{"n_head": 5, "d_mlp": 1280, "norm_place": "pre", "attn_scale": 0.125, "tie_embeddings": false, "parallel_block": false, "init": "normal", "init_std_up": 0.0178, "beta1": 0.95, "final_lr_fraction": 0.0, "train_tokens": 335600000, "steps": 5121}
Each number is 128 + 32 x the weight over its row's rms, rounded and kept within 0 to 255. Layers, rows and columns count from 0. Numbers have three digits each. The size before them is the row's rms in percent of the matrix's.

# down: layer 4 MLP down (transposed), 1280x320, rms 0.0962, rows 271-370, columns 128-191
# up: layer 4 MLP up, 1280x320, rms 0.0903, rows 272-371, columns 128-191
down271 098:149108128078081109098140124073101119096179084122120113120163127120152106107127077075153104100137141112183144131155105096114144126095156076090074074107117131124104123132168115101062128115093157
up272 096:123068081111107111148147135145119089101120171084085097098112139148157123193098121169143172162110085116116147131117161183204133117101111154133135092085087108114157110144183116123117132100156119
down272 095:138161148142153134094183163099139182089111139132108196158134117129136167084097128087114160071178192131135097121175063132121120100119140121154114166173192126195122143109107117120130115150111162
up273 093:073109094156109113145135141144136151114146072113105095181091165074160169128167160184086157107226130169109079110156114122086094119135097187131121145132167124069175082091111175145148077142152157
down273 092:121148111116142113130102094073151188122133185108093109090114133183170088152128117109126152126064145129135067119171122128129082149143125156127128216151140124111126089106174122141091163168162054
up274 110:145145156095167074158160126167133123102155166177131155123140141177142139143103121111151112157094142131081134101132096115120203150124086145081112165177140101084103095090094149152098106151129086
down274 103:166149062190191126127174074129121084078164159130106120162150117164209209100140108151084124120119124115149078115131110149179181154118080110115115162152160177140155124120105176173118180144130160
up275 099:141122128126115116101170112146139149155113178144110133174134078150074142120171085116078156097124123157130146143183097110111117214193140098146143114142101071144105122135127076182109170148130101
down275 092:098132150187130161158103171110082147167113156135126134077130143092142125093096157124134061149115162121142148128084126070116108131135130148138119092052189136162110157118091129063128182177196097
up276 117:110175120180082172155116141080163142091153106140140090172141140122123147129114083132134169098115115102154120099099114107109090145104132113151137119142213096141131072069111157126096137135086117
down276 108:185148129121139150177090085130093060077129138128070158177110088162159125145138056121119099099186197077192119105136124117136073151091112141065170112131156100079119114094130132123117096141137129
up277 100:147148188097073108134176160144127135105129118142084150138180112135132084162057116151091127115084141132117113128114117120182132132128088187120049173076220145135136132144080183108184124114122146
down277 084:075074106128118145128101128134111172079067155111172078085124093155172115148116133113185120107153127085080065146110099097125114114130093118106120139162134112160117169129151125152134075125118146
up278 089:078117108121126101153125099096178113154184120078046091134145167133108097175147126136161073148115121181086123132111088154153096057112140230161118142117071104115083081183130143166102119108123182
down278 095:138091182157151170171113167158167112108101148135139177121112105126105118134158135197103140132130147117130096127136142144114125110139126138108188114061075097088191132106123111136110210089139162
up279 111:141143140104135184139163084109113124135164112133179181138124142130073112143128182094064104114082124153128103164124096132217113158081102091152101141129148130094112096148069144116157125099123107
down279 117:152106170163064169069177093151117121131101142150122152155111093142110088105160089097057086095165157072165107148141105133184111112103111079142135141172142145092137119120109185089066143159092084
up280 091:117089151110080153141108124179130120127117130123086119186123123187145115115082114148167114142094137130103136151182172106096123137126134117105090152106176124164127142084122152081122139081147152
down280 092:164139107096103084165074129200172167157084124081166136109141148111107101072094155067118115065142122129151128104097116096119125118118126156127113179107217100129106150119120143117126128084113188
up281 093:104157110095132142110091153146101082113143165117135106172128121119134122107079185071071097081127081143080111147164136133153126138119091154161115109091119098130140075106135140126121130104124180
down281 096:136106158105135078181156086118175184140194133153122132110163100120169208153133082130122125160118176130148062141074144147060182111107161116106200158137101088077134168105203114209145102102101120
up282 095:136154139069136141069108132137073151096141129120146121030094170133143100161180139138129165067142150136149142141080155127116107137083070130128088168161116151140071141161188118147179131129074141
down282 101:142161091096110082101104153152137156118059165156084078076123118170136100136102103124175123136136086099146172160156156114079078168081172079145100089206144140120120126081145119085119131128150110
up283 093:170084190117150181091094122128133097084115082131173120176122097123144125091117091140091104105210154083089145060137098132167126128173164118137163132130096094150144148162138060069145104112151130
down283 089:074099072140180151121114130155166134155126122100125092111146160105093103134162156108107114108131103119072096140074116132162154192120067110106161147184102130148035171127097133123076108093120143
up284 098:178142128118132148128126144113084115110094064153154117059147181138109131118172122108114207100090151146086076111180129124183080115149147118137121144065090077163178147141089101139162152122175116
down284 094:092158068137085161163130075134114190080144116101085171180121119073082078087085084173108122120185145165200133108105120136148132159144149181105129122129114132127084148179096081114088139114079135
up285 094:121089145116104097077166121116163110153094130129112157098088161170018170123170117082138146083169151152146141150168149132139090140124140172146137163172126125170071159139109087154131147072102123
down285 092:116105090092106149131116103147100169133105111155072101136149126116103109128120141137153118122189151101112128057088114119099165122150133204097158086113130132078178158146111139152151057055121143
up286 093:182146153141117129134161095112129148174115120136133141103125118091108122129153109132111129136065161152138127132148116120120119049072136084145103099092072112145155162145114185102145109173120108
down286 087:146127102123105151161143107089170125113121185105141148160099121125122109115169081132091175109208092091169159118109124114140110107162129148068129128126124116062154095123081184141159123129198148
up287 116:118188138150143124134149192137107149116092099151101153080145127048132145126217136093137108112095153158079160150160106156134114100109100161145116118116119110110101136085116119151200164166157117
down287 105:124121078118105177156125095089097139203099176182119093135120168145092115099123141196099123184151129131151100150084079139172146117122113122158147064142092064118113152126089108186130139061126113
up288 095:163120143085123096081130121068132102150154077119145189081097176068079127147164105151209074196179166213109174120157132165120168113150159177097172156106156144163082159127112146140138118096126087
down288 094:086075155143161103114122089161136120107124086119094169144175103149109083138125129140060094148126150146131118128082052151159129064154118106091123130139123152068104155166143104138119176150151137
up289 096:137156138123141177087094186172108107165058131181136117123182109118090147098153181121087154118133138169134164114120155080119123179183153124153156071115113132098124140154088156159141160135134137
down289 083:186052159186107172114146143116041144083167170080124108143114132117108156154165115117114117148136093059112107095097182114101111073118111123106157125119179139084181110152127110145096063116107091
up290 117:095132157159057161125150088123147144178014090180218100146110129129169106083126199108119127052122196099079091146093129128157158103153175138118140168154156135165176129168155137124152058177068096
down290 122:132156193164144085108147099111107141142124085102110116170113130193104155093203122100154156132104146166126157131047166138106109134151107061144115061172121182119107176107083128083133075183128151
up291 104:094101176098115135160115099104190119179151110096150125132143189116127117084087170105128123141119102122130122163085191139149103100118084183170151150170088103148149147159170136105134078128159155
down291 108:174146136107151079140145119111131168153152141117110156142116164145124082121119165083158134124119117128073125162165137152140123180118108162084130164076108128176171162085156144110193076156146098
up292 089:155152178126136121172153197129180186122072085206135150144170185147103160102160134182152062140090088171147133092175083146085112115173160158140105160157103096087133100097113097137118167084129072
down292 086:079187093158170113125140084139113136137070144152183063117124045171108134112159159068106122113130155097148168135122118150091116139116090122138169167160157119135102082122134150110129037087096092
up293 113:148080181084125107171126116119124111104137118195115143082154129138153119180223160165117186154132125142133168130108166153134125113091146120133146181130135141145146108143095133110090108140115121
down293 119:110095155116107065106094130088052152190154134110108156131124137159125124150124147143126139147193210102136080077146138139134144131138127137079193157093035066084151173137140148167140122128088128
up294 098:136128195128161187135145102118145113119089142107145167095157122114103143168080097122162106134137096110113120165131138099179164141118180174126110143188135078143080124118096119123117165114181080
down294 105:140144087108110177105148214108157100107175128137159120149094195167104110143158146088128159110134082135197096105105135128133144160229121071092190071091170174138078143128107114093137049162087086
up295 090:105147124171050114117154101112134108113145068156119157143087095139097152134118203169061178126083117159112107057138075152115109137114121168175163100166145094202151058106169066128145145186129079
down295 090:133119102145182074116159092164142137185180136121161137137145154080210102153167102078078123129106096078120140161144144170079177098049104214120050123111120135109078135143165132177123102075155149
up296 097:148123163212139154134121137182134109098189087130161171107191170071142101166140180180142097197119123182161065144178111067085143092165128114098147169099125100127134159155126119174174095121108078
down296 083:158137103109138076175149066126136112164133141137133152146134059060103087136136136090123128088142122048101159152089097113101158123170034154137062121125137099096173180128109143156090075187118126
up297 103:133117125135112115113085130122213106134137091126134120188160135090106133154157170120129154128088121171102125057140150121096180107171120087132201077087142148137129047116099144169165156174076146
down297 074:116068115166137164123151120091120118173110116115175112089129080134073165113125134146116094176086109117119120102089121110131143107140153137151199115098101121083151173131101170063091119100156178
up298 099:121128166125154146141140125165118087152172145110166213170141113126152147103171146149162122203140127126153132044122138122156164133153182121094118176153073102152168176102146117129152154156148106
down298 080:117140073204195150121122115142109168156073134128102202129096190173118130115124159081127088171197149077087077121112114080077154125113129111150144140140148132101079138150119113069085084089176207
up299 093:147136123171118165163119115141109193098097153126105153122130085128118128149169130131091113185083162147139134199069146143154134123104097149135111147088082170097207084105129118136108106143126161
down299 102:103112118098162119119170131119178088095167133114135125105130141158160052139092111140131104101176141123094140101129099120090098110122096085113142125171138116118114162150128153078032114117071119
up300 117:161175106109137142095122110165038095079154123110135173105080088153119046124091141130140188148138176135160187074139087092081140196133089117108093115132163155091182105157088155113182134114162151
down300 116:075148064177124185096173082155113164059115196089169118176093131066131142103169179182105192134130139134096022118120143134122162115108137135160130121110117112107132097108133103162119112154155092
up301 094:061145130178145099110167159094129165084135100143108115150156188072162121131159150143098088135154119144122117122113104148112098067158162132153112134066118166128098104151086062086119168103090115
down301 091:156173143100109129097123101111177105150094146091149099082034120083149186151101148135214112133131120053144111097105146141118130154095101130131141144192122154110133191107172145108144136136156128
up302 101:138182127154076097137129127066120056139079077125146133146138072130122147067092174148069108054122116116109148159135155133084140159114102149139164119104133070209121119115184083141106164133086125
down302 077:137139110054090164136124111173147133092119113135094135124109117123122118141170113105125150180088137106132112041077095120151078092147133077093132148176115128034132130147124190158117023193109164
up303 110:146166170122138121113112110069100102116078133089103176116075130122130119158179139187130098126088166145186137148115114129108174129085122183137114106149131108110159094172118089107131139118078189
down303 107:091094101152164107093137137088161106120144142047160144108109126156075120184155101176079119145115155152160092180097136148179131172186085117153093112115108180147174155182157111036127168138120137
up304 097:099114155196112135137143124242090105161123122126153167112140077097140093154135128101080124100153149170137117142145132089112114104116102221149174191122097116128112116130180061157172087135137096
down304 095:146104182205154155136179138149081136121118143124129108109140135216120141181155177149120126125142104123156145102101153149142121145154123155134119133157171144155044148159125170112105163148152174
up305 086:122144106122102101104088128065093202101115197133122118148138142167136145112130147095130170145137169133139142114114157139127220157067176136126103096102150067128153079134164107148175156077136150
down305 088:140125186099167084138148177139154099140092146126088156110200166120125089112088108179134127114128098142227101116129135108112121100156108120091179083115125083075078163074126178194116102163148070
up306 110:126167168124112152159142108140173104154213086130049137151050130108232167145128065168115138152159103145107100191135150137152111153135133146143161135078152114140159156123123158129112105153120064
down306 113:182133098078121107116121172188158096171115142130120098080115166135138111068082129154087126110129161150116116135164121177161141172167091141125126098112155063150062093167114156115124161146160147
up307 116:131142127120172129101095099123136116157181117175140134117142139126057130170153173121087180111130131169145209128166127109183122126140165105130151063182153131069096172156140133132158144147174076
down307 079:123084128145091153189133123143120129069099147135061173135146094150125189194155141096162091170165093099135136112096152103077127109139103189079158119082145177091130193125163131141116071117124151
up308 097:124141112112114184083135129138146127136083109166135144132139119128204184136083111094146070143122131158150113097079130105100128115123099147132164165091086177112138149062132086113123088183130084
down308 102:106087089112149190178074126160116129175096102105163151160126111153122128120084135133138133127126116136103156140132092154098131131122114118110124144145114169057104099120163213135096099098117095
up309 096:166098156125070137152140107197131112130166089111155090151142124125142158194081068166094142167134183094160158118130153183080136172110134174154124093092129143079108104173172115085078089109157127
down309 101:112097116143145169102098148114123077139119152225078130111138139100092122074142118123137119101155148097122147145130173091155126138102153148131155131082133086147128150150092118072115152154142129
up310 094:075111155135209134167180115181159126101079166229103189126170135105052112127175192176148116109097124137095110048150102210152171129146155128157132112182079147085095129112132146135181131112084159
down310 085:128121147117188130144123134161081124123100124157133134185165133129128107160101153048172083145093152121158177149148112130124170177187083141150114155087140138126077124126156081144110117090114157
up311 101:123168113120129108153038121155102090094112188128128098104127145136136115115061165066144151118099134180166061173118139161131165152115115110069224055092196154040171117093079167150102070182117132
down311 113:097107113141118198182098163121085096159169150208127101142134123127109136065164133079140093146158092183138090119138156132144102140120067138051139126156103107096117124168124129148118133133082094
up312 091:104126205165081073159181146109182096189106130129118121147104180116122125166144087155127071120082165156109141087109126100150089151145166156160095188146143095164106170122129117072164115093133161
down312 098:125139106129116124124189135165109160134127105145143077080138132109090093164093172192110166130106093110144102173173085074088094154125104149146124121115119109103124163096110119160196113067136133
up313 114:112097159181172175154134127080129092149111131148124092127037131086157111139183126122100156109111125153146168121127122062109065110110115110132152178139124116127113119150119151168160076136124111
down313 121:081092157138129112134186119102094080111091071193167141156059138130154186117152159127201121152083091154143120106105061137165109184120130157079105102144104083124185098154156115154161120158156134
up314 093:139193198080115112163113125114144096151144134106107112127110141136148130108086145113162093124152195145166105153105143111115117155141146183107145176140117112105093149154069130148083175133152102
down314 096:103078178083150146114155104140105089096127147174133052117132120158113151092110131118099128098063084110087140104106139159126114128108059144110131128119157156135155152046161103071178168122135094
up315 120:127139169137147091182118132094116105114173099168127194103126098101139129149167099137118115124157109114095137072116111037106157110077122097178143161153129156174106134165074116137123146089076071
down315 117:176160169163126113133110102151153181146176141147076097139175127157141152165178080091070173082097095152120139101125131128138189104122109113119119194181122128105100121100113117141111079079115062
up316 093:154048105081089159160155143099073103119158115103136127088135132066184092153150128193108171079115068139158090183123127136140102148107113074059133069124113117166159152146131176097094075159088178
down316 099:127152102141148158219117115111103109154114163130133156124160070163097147126155130108114132166133170154055119103098088138108148147160089036079117113089093147079111120087027183174157165154095163
up317 102:062076136114117126155142125161141126126136140109153182125171205129127133169121052209050149175086091077142136181096126075131124120113113185159156132144131127176135120090066071166067121101146165
down317 107:158178162130126123097101102156104118158144161165082080101110171129131093161119059106146106148105154103081160120129161124107154086152085195126129064108095128147097134163089168106157114132132177
up318 110:169152179089127159118125172130182126135113099074122087156190160094138217137167120130102117116148178102191140109068097146127125100106072128164171119129156136060113146178124134144123103110070154
down318 113:155132128145120097190111158137109083099091066116088106067129150152161081115114116102163138140083170093119177149059128063140162155141170197149143156147089204104081091200092057159130179168127141
up319 092:137165181097131162130159137104112103091123063136107134165073134132085112137144154110159177113148150135121126149160134161194154144155084076154129146143091163136080115155151110151140174112127178
down319 101:121149085105094080012110063134129109076179101122212083104115144125208124114160190112151105119154169159106128122088077168087116159131166148159172115139152107105133104177118150072098097134128080
up320 128:177097130091073139146147133059122159104121151152154128101174136145127110143154118130142148123144236136127084217116128206150123139106082094114129183166127143110139109127096168141089147148098118
down320 124:087099095046130173154106154138123160158106128143087207098174118145104099109142063079134116098141082106113126129119131077160089137135122100157130111138131099125137137146154084081131103100116145
up321 103:086112085156101106023142118084103106143096118154130128122128146114108142100064136112121073158131148157173169104094111096061115167189104143102104089091094140164152183126060120128166100125140142
down321 098:141110207112162134189107094083172150114120081146135132175102150042169182146159110163103123100135132115115136159141169176180136162150113071090128138184125161142154129114122165166092040091123131
up322 106:162156092112122118155140113141133120128066144088155177184158136100176169109138175137164106137132095061180143113161150162214139119118100138136104135177153107139126107084120117094144172130106118
down322 109:156100128139179125177129094096120099131118108178121141173118108143109119049126119175178097138135183045150088122163131195119185200127109075154110163125101117150154171146139157124135111228141143
up323 112:106106146086172141192181098126123176149179161122103122106130040225130185112136127135141164121116170165130124095163116114087095169132059127117096104091115144191138138123156119134153119164077145
down323 099:197130123186115128197165076169170135148107128193116149121111126174183151131157113158098126135111147091111075145112118117118191099129065141133161147157174095093106118078101148084145130110123106
up324 083:128136149157134142112187076134130142078158133144175164135062119128103111178087118089102139090133115154141162146098144121144097164131123113140105131184142118143136072120103117128092158140125106
down324 085:102158161103087121097071151100157108140146154091053141118209120109120149124139103132150055110124141116148071082112135162126158140124129133117101115065120187154159143148132125096126125118098149
up325 102:097101171151124148146183135071158110144149173160156109135145166127098150151141076127136144142169149122067125162160160094072137103096165078122153107168106118110115170133150143148135135169161058
down325 097:094192074072127160127120180088098126149118153060248132116060133116104167126095149087133095118094183082180140142163149134107143159140134088136137139106146117097162050116185076134135134118147144
up326 089:144159142143068122090188151065108143113180156126125118108135123123122133087141209122173129133072099121168179123093062130132135096110154069158124132104104085151152160147109114127116159182122149
down326 097:119125200093155122091098112200165098156110075149147104118109126113163148094128101096086123185226106127097151100168194133155129163164115142099068147068141137141118144162168111109089041108081120
up327 090:081111107100130107116166132149173114166137158154135108132173102140127120178176150157118151140126109082128075099081139104150082038094163171114132131125164108111100124149097119088146129108137118
down327 091:122143082176193164130118143108178132070164148119076122141049115103115117144102074104135133088122131074171210138132121105108132124162089122124184118219147137090148149142167107164121080171161123
up328 102:163205154133141220127113127163154102108133117208070141134123196085112178139120085148110137160107140171151130122112104104112185180111081124152160145076090142133116212138128134157122163177211116
down328 106:100166106144168141058139132063153117130092165104102120085185111176126101152086158105127131102131098172171133171123083089071172162176088145131091117145134152089165117121102139075134114094145147
up329 093:068153079151079161161167137102114101125158077107166159167103192189152134152162119137201133166144134136082160135130170124106059139123134159157096146180056139089134189125161155162203101130180091
down329 100:102094130089076159134204132145165133151130103113123115107119104122073167121102127096157156115116108081126120092120113086116108122131105124122104126107146128092128124121093099170167195070133125
up330 097:113168115156183079180089105066144164164113169122095118127115112177090172111107052138153122068097124121128042094158153159164063178081112098131075146152099110137120124156087074117096079089136105
down330 077:054141086142148149182090069179144152097109105102163128112068106070105196124101124077104109135214184172145143158140102148110137092167093199111166095163106079106088184067155123130144068153129191
up331 093:129151093098132094135100138155173070077116108176095140150129089155144119165143140113086036089096178102177136164084135101130092121129145144148147107092104124103156117119142121109113114165121074
down331 093:126146117108118142125105150135153082138141148167135117111159131127151150080171093095173167151091086098092130155111132079144074180117178128125107091162161170123099135113108119109081074070104083
up332 093:118138090092074116094163163123126131092147119105159128127063134104122164122084100106160108147184039107160127135140117151159123148169043058123141162143137122123110123180087116104071132165152052
down332 091:110130113193185070133140142151073116167190109177102111128142097146129071086080132144143198127096168115146115098109105116161089053136180091100146100155156147134150073135087120104143182128112178
up333 095:133183127103119095138170132135143114102111138146106099157139112096149115157181170139082182071153125135115111132143118168124143160165118107157124158180171105103049118132133064097152195118184162
down333 097:089093147140097146129126130142151123170125195144208092156152187152186164054107178169126139165139137136200097141111132125147092103078156068102137025131147148130108156094197148071150154148149141
up334 107:176098137093139178129082090100119130137110121103130081117122137131162134113155117120152128198138153140120114150165138105172174191114126102113133167190097124148154143159148163162110122060184163
down334 105:164108179142061171121168133129130172170155060150096130198197129131136081129169107102110125122149159152125202176107109067150116167135181079086128058145150173100200146101109073187131153148135161
up335 095:154115142204084092105138146129174135092151133114115091187118178127173154137144157132116060076149115113165154060113128144144136166208171045116107104134098189171120126143091143147214153115078129
down335 091:114099135157123127166127125148131141139107162187101126194108100114172096142149021137143095169146149143161148077195120136127120094137111106134125107164142100141130131098078165068145076155096098
up336 086:156172128123112091109139142150152084171154075188121099185133103127175165118068133204113109125117134168146124064108064123119090106152151092174129134129114099101073148149145116143104124133190109
down336 088:162107125143117135095112085145121081122099222131127106079130125077120085124107092116097127157083110092101092135123127158166147103105097144096120156121104150129090094054088143127110045097070120
up337 087:133107082156147131172140163126127098159166168098137152169124165156116033169136151143151081105100094145063107137140133175148143169129162114121168075115162153067162086131135092150106176148130148
down337 104:154107187117124088134149137108149141133173077085125155136121112089143076120196165112190179133140161044130119108111139088114129174099126169166160149170140079129145098117172180089134164078063132
up338 120:158121120185068130121103097111084129105176128067151132134149128104071100124124148122197143163152084123167141115098102146138153082106166164172169133144159166128122171139092136138122153139177161
down338 126:144128098175103139117082134141085086075161101148127110121113119112101124096099101080085146131114073063128109084126164179159148107159141092175165089119113107131110150164093132175101119093171172
up339 102:094060140112111152217130137085139153165192116123113165159177174070165133153144044165118177087118138127154147117079096152189145098146167148160175152130093129074140155118155083134111102138150146
down339 099:051079095143077084142115142112091105077124179156104089168105113098150113122129072156126136082159132136171122160152157147113136142138117138134133112204141125139151167108126115071145099125163116
up340 099:177158135086112121115162088161178087112122137185161180154196175097159156130138142144126182143146165114112163115114105114110100126097173075136129128090104178120136057177136192130170086135130136
down340 102:077105117163134134125134140093112137120124116125163143130100105135108112127106156138135057130169156101137146144143110070133141170111139140147146177133148078168088161181132113136133174132170137
up341 093:151068114123037149188118124135148102108142126074172131112147165163126147131167074159171103155168114093082139187086138190100228141131157158118116096102174109143137093127162175138122158104046112
down341 092:140101152182160190117092083143133136162077192069110095100140116185154116128116115125124169103100112186099082106097132090115103100123126159123118157148133191108121179133057130087098106126173147
up342 124:126111174103124147163102162110169118121159108092102100086105161079072111151107174141051101103115148127111163114120114098223083168130152157143156129094157146083133075130113115153164141100189109
down342 124:137166181088164138161131105130126073114160091140143142208141147140137106131179120136135155122138101145120139116171100135164142091109167097138103137157074127098077131158106114169131110148068119
up343 115:182106157118069128102160130106157127135185159146180123116148149141106170169108050110124117156102179119190202105095153117128141107114176089172149091179158128138106087106066134117145136139094166
down343 118:130169127146136104092088136148122142108092112104153204160151136142194116135168156139153135159152127080103131117113133101147116166147160189136145116067121104153144089116195087105138114064120146
up344 105:119105096162131130150090153165156117091140102106114173079087138098149121143148154204144141101156122208128164104073196126093171139063148141117127140126133130141112076166130106151073148173135129
down344 107:114113189103137141113128150133131159083026121134147142140104100140093148130126097057085152080192137093109104143139130133162154127195102169086166094134096081136100131103142146120144153102142115
up345 095:131117150132122055095145137079167066109161123150086087155101156142169118118126096101155146131123055149131107127171152105163099120143093131111165107174162121180145161130145188115124080115176144
down345 102:177117047175090120111070113164165127119116185117116084149172138189092057149106128095121136198143138121048068176120108164075085148116125107136128177102130134071100072136152133174082092062146126
up346 085:195147150116132063138100191158134148124090115099140177151158087156099103171158148113077152136139127106100120178135195090152134125124169121136102099142090108168176185103091164050138084143134089
down346 095:094120089146113096124099117147106176176115147146142136109121119149071142081137103146105059172089116122154129116160183187108073088119154106140179077017082119145105141161111107119120114087121185
up347 092:151095092115130147127139158128166087102156152138101150143124097132112111117144107104158116115133080127131083171152197089148101092113116102119117131206135124176114175122061057149148130178176135
down347 095:108143178108156072133131184118173119080199144065166043083114113062148050085131105096103112131128152117170133100114133169121103064139159144092124138109090142158108076086114159097125051171108153
up348 120:132182132118139122138108135155124171097106093114156147125105092113207107130161092136074223144115117122159135111102101111141158143159140123130172128152151136100180095129110143148117093083142069
down348 128:062104189135135161119120139124172086159129105127109123154126109125103074098112142064093117175095136177153125095128107127092132108101114114170164129140152086094145176136123150119089071086168104
up349 094:159148085079025095100100123105128145110101193137114156093112109174139153128164145114107090130134122129142077090130157160150101129137133108152100112123148145116078108064115133111133088139195123
down349 089:152079142114195190100103126134138078186083123130149048186163158130134108079086110100112095066119166203120154160191100094083165205126132077128140148217141081100117162153153118120143073146129163
up350 086:112175148103135192092088104114137125082137126095139076151125187126160134127138140167119130120124105182148132098117139108122113122162214174144116141159110077094121109171099102067160087078124134
down350 086:199095112134096130138079091156093097130131142067149118086059112111129103174169160077132141171153126091111134095131144127143153098087118070130165170136154143097154103177133149183112103136149092
up351 103:149089139101157104193184110156124182100124069105150115116152191100134144159054096148118133106115138083147087134127157168183161107106102104161107117196131098102113099111159071161112150102080173
down351 100:053181070188126117118046154102167164152118166146124131123133107133100111119112199155122120196112105133152115114085100137121117149151158138130116112088133149139161232159093128119140119120114165
up352 091:091077218128107145127114158159123092084142176176186075144142153153163160174123173177129171111097061130166139047107194139131166153142212132146126169131124145082156134086097085081146136121146111
down352 083:122166136106135158119108153105149110112106148042125148095132146150084179070145149130121118143174148120140101131177135093149118119184095164100119134141096168121108125139137129120172115104137099
up353 102:105105184120081119107124128110132170104095167135088086162193126087187088143118087137113113109109112145160153123121104076132123146155187063133100138123118146131120164124130114132153110097080084
down353 107:086085145209081141143141157113054102108123156122152156148141114096072139110134104202151110101161111152113179142141102105118178119154177156111132069110157107104191147152098077174136139089074140
up354 113:131122098125129142090158087130048136108141136116156133108090141129087155170176138178096116125062102107105083150138148112136162116132178093158180116087188082069115122121173089119158156100122141
down354 115:088109092110155104166078128124093122144138167093163175085127105084160120094119120128124158137082051092146077127136143091072088056147095144061116149182114133145144099135108137126097112106079131
up355 089:160094161125112143116142123084074153140091117155082154106166137196142173091061155110160157106071097145148158144115112131107120100121136131107105136171089171133085135141043115100103175106097128
down355 080:121143160099080185139129051134178081169078154098136148129143113064160141174125167100151085163172118146096097144101098147147110105123130144094118156146115109100151150142115149157133133107122177
up356 096:156182121094134103139076141111057117121173086093118133103123151092149082194151173093138158188113150149113153134138170164079060124120142133172045145136090148052102208151181155110133131092145133
down356 112:166148108169155152140100137136083169144153178147155108106119128150129087128134182099159166147127137072130087135047120060107158140147119077175123163135144140104095074066109156115160162152131127
up357 108:117128170143110120095092136107140156103089152086067121082137119071107075202061145138155111179150166116171134086079164117154175145097087172098072104134169093134145147173072169145150121076136131
down357 104:132121099160141116095188055120097148128115130179167141154102092130082120094100163113122159115174099134140122104121151154164110145178212084118154111119103154080126102055148109103123011108131157
up358 110:159189140087110141143081158100084107085134119068094121094105076193106120165132101109123094123146155150141119157148101107100086085089146087131132110134128096142187132156145165159175080190178157
down358 108:116084144153178115134137141106096151143082188111159178127117121131135086149154092156113113121125151096203077141157061099114137101112108098119145128127144134057138134112095141136107155084114112
up359 093:117141135108132165179163138129062080106146072111154089101147151077165135171149154108137149096129081146073144096091156093118102165105136101101081150153096129188146119192078137081095142121156148
down359 090:127115122205125169120068130099157135161072193148163108177139142179113159111130112119120157152126157102174150170093099075142152113146146095160176124185177117100121138187103132081184121116136129
up360 100:157113159112114146148118114155131139032093177155139103158155143151129177128114146104090069127166134112167101208094139151175133171168115140114149164102130169167177128107144091111125133109168126
down360 102:133121097123160136173113142129132114205178106142107148081128082133146088112129074146104111104112186102119100111147118157164158138155209156158137167058091130078108166121089152147126095142110085
up361 091:108094151043108152141139073140134111127175148125132157099161162103172095104103139089176123125127090117106101096146151130145122159078146141135061081084152064151090095163176142172103112143111157
down361 093:132104125188114074115142138122176128116143138092062101123140148124075153147116124116059146117134093165117139162111120129128096144178165166108135162167174198088122182140100178128074185165135108
up362 113:217127122112118167177125161138117144091151187141055206083158166144133113131118090168105077156080085126178158156102070148051113053178183083160115163159112116141110169102116175132120160114136114
down362 111:150149218126155103064145157106095184158129110123161158132070151145091114140122121014127141068107124109125138129158134100130144123133206042069080173097139155171104138077163127122112188097124155
up363 098:094116125114163163161109142131083096102163131141120106121154070121109155184086189050093104121150107110174177114069133111124118184153132170160210079116071095113157139113125110107125166137182097
down363 102:170113148102058113125162146160143075154096145112088120169125131102128128136116077167103110104150150126176046163110183127160156155126109115105116108169141095116097113102133160161120117122113119
up364 112:078079144127162081109188170117142069128152129105099103150153105140086122105159133163070110112141093122166121144075113099077142183159155184113154174113133183121094124090143095098101114141095101
down364 112:153148198166144125123161139076161223114179076128140200104182174102156163122157120039128120113108077144162153103116126179176069062171080177142110129136136110147121119100143156189146088089129176
up365 100:132137160169202154130185109091187158147105175124118099069163131121118121148150149141089173083067095189122132145125180170152079161126116152126141136119089118156133130143146110114127124126144136
down365 101:100137170130120122135137191159160122131129094085123096137104140171105108098163108153111098128124088106145130135120066089075100145162132124099126112133172164078103147120166118112094115213142107
up366 114:144192145137172150132196154083095070142107116149098198151098102111107150145145193137108090092128162171110076147126109110120121143112124110087134167112076118139139116168088155147133130132149085
down366 099:100068084151109084128129124153132113077115119110120113093064108107148105092105145123169149114123166149173117079121086151133174170129082215147109158149100118212101124145131162213158079112119165
up367 099:144116168138124078169171080116170087124170083112112124120096154116085196118117128128139203138126139110122117111120129147166147161160119162120062151141147115092078157142126177168131175082145082
down367 094:069141112053136154161101121155159143073143111110077143123152097103098063148113122146125093138132177104161132075176147127169087080171118168099094071150133187157170177125162142159082048100101173
up368 096:118118168136122110114118063108126131101124153144140154141179070179127089170149111162153142117158170147141178047119087088138067113155108140101106106160124161114069089159096055086196188121133187
down368 103:108106145118176158136162162136172105189109134149084127080162133141092108085116155139108078081173130101130139150137119137108132142132144106070199108098149090075172136154170153145077119126145144
up369 099:082152206079121122121126027101165103136186137159209144113121158136121103161117097164077155152088163085106094101110128128121117172133102122099145166094166166106075137178096153098106165173140129
down369 094:106124169110129195067108145091119173181146102101126148152164121125110132167126114177148150141092135128105157207082149085154131118166156112170149122148148130132089101073070128124129134147145089
up370 103:074091109120151132158138160098090157118121166110098136097190183031143144144135129134149082134099153148123043085141129076110100183130089134102136137148110143189160141162152172153124155164158112
down370 106:122035129128145146110131140128131159092094174115128183137082062117158125114185142113076139132175107134152172094124159158155163158148124137183145103175119101121118089112151121154123216117112181
up371 099:122152148172116129164123107156107132128102163140140069084191123176094066093168091067112138123114117085086176163107182124105111194183159133132115124158088145148147168142088132149073131117159099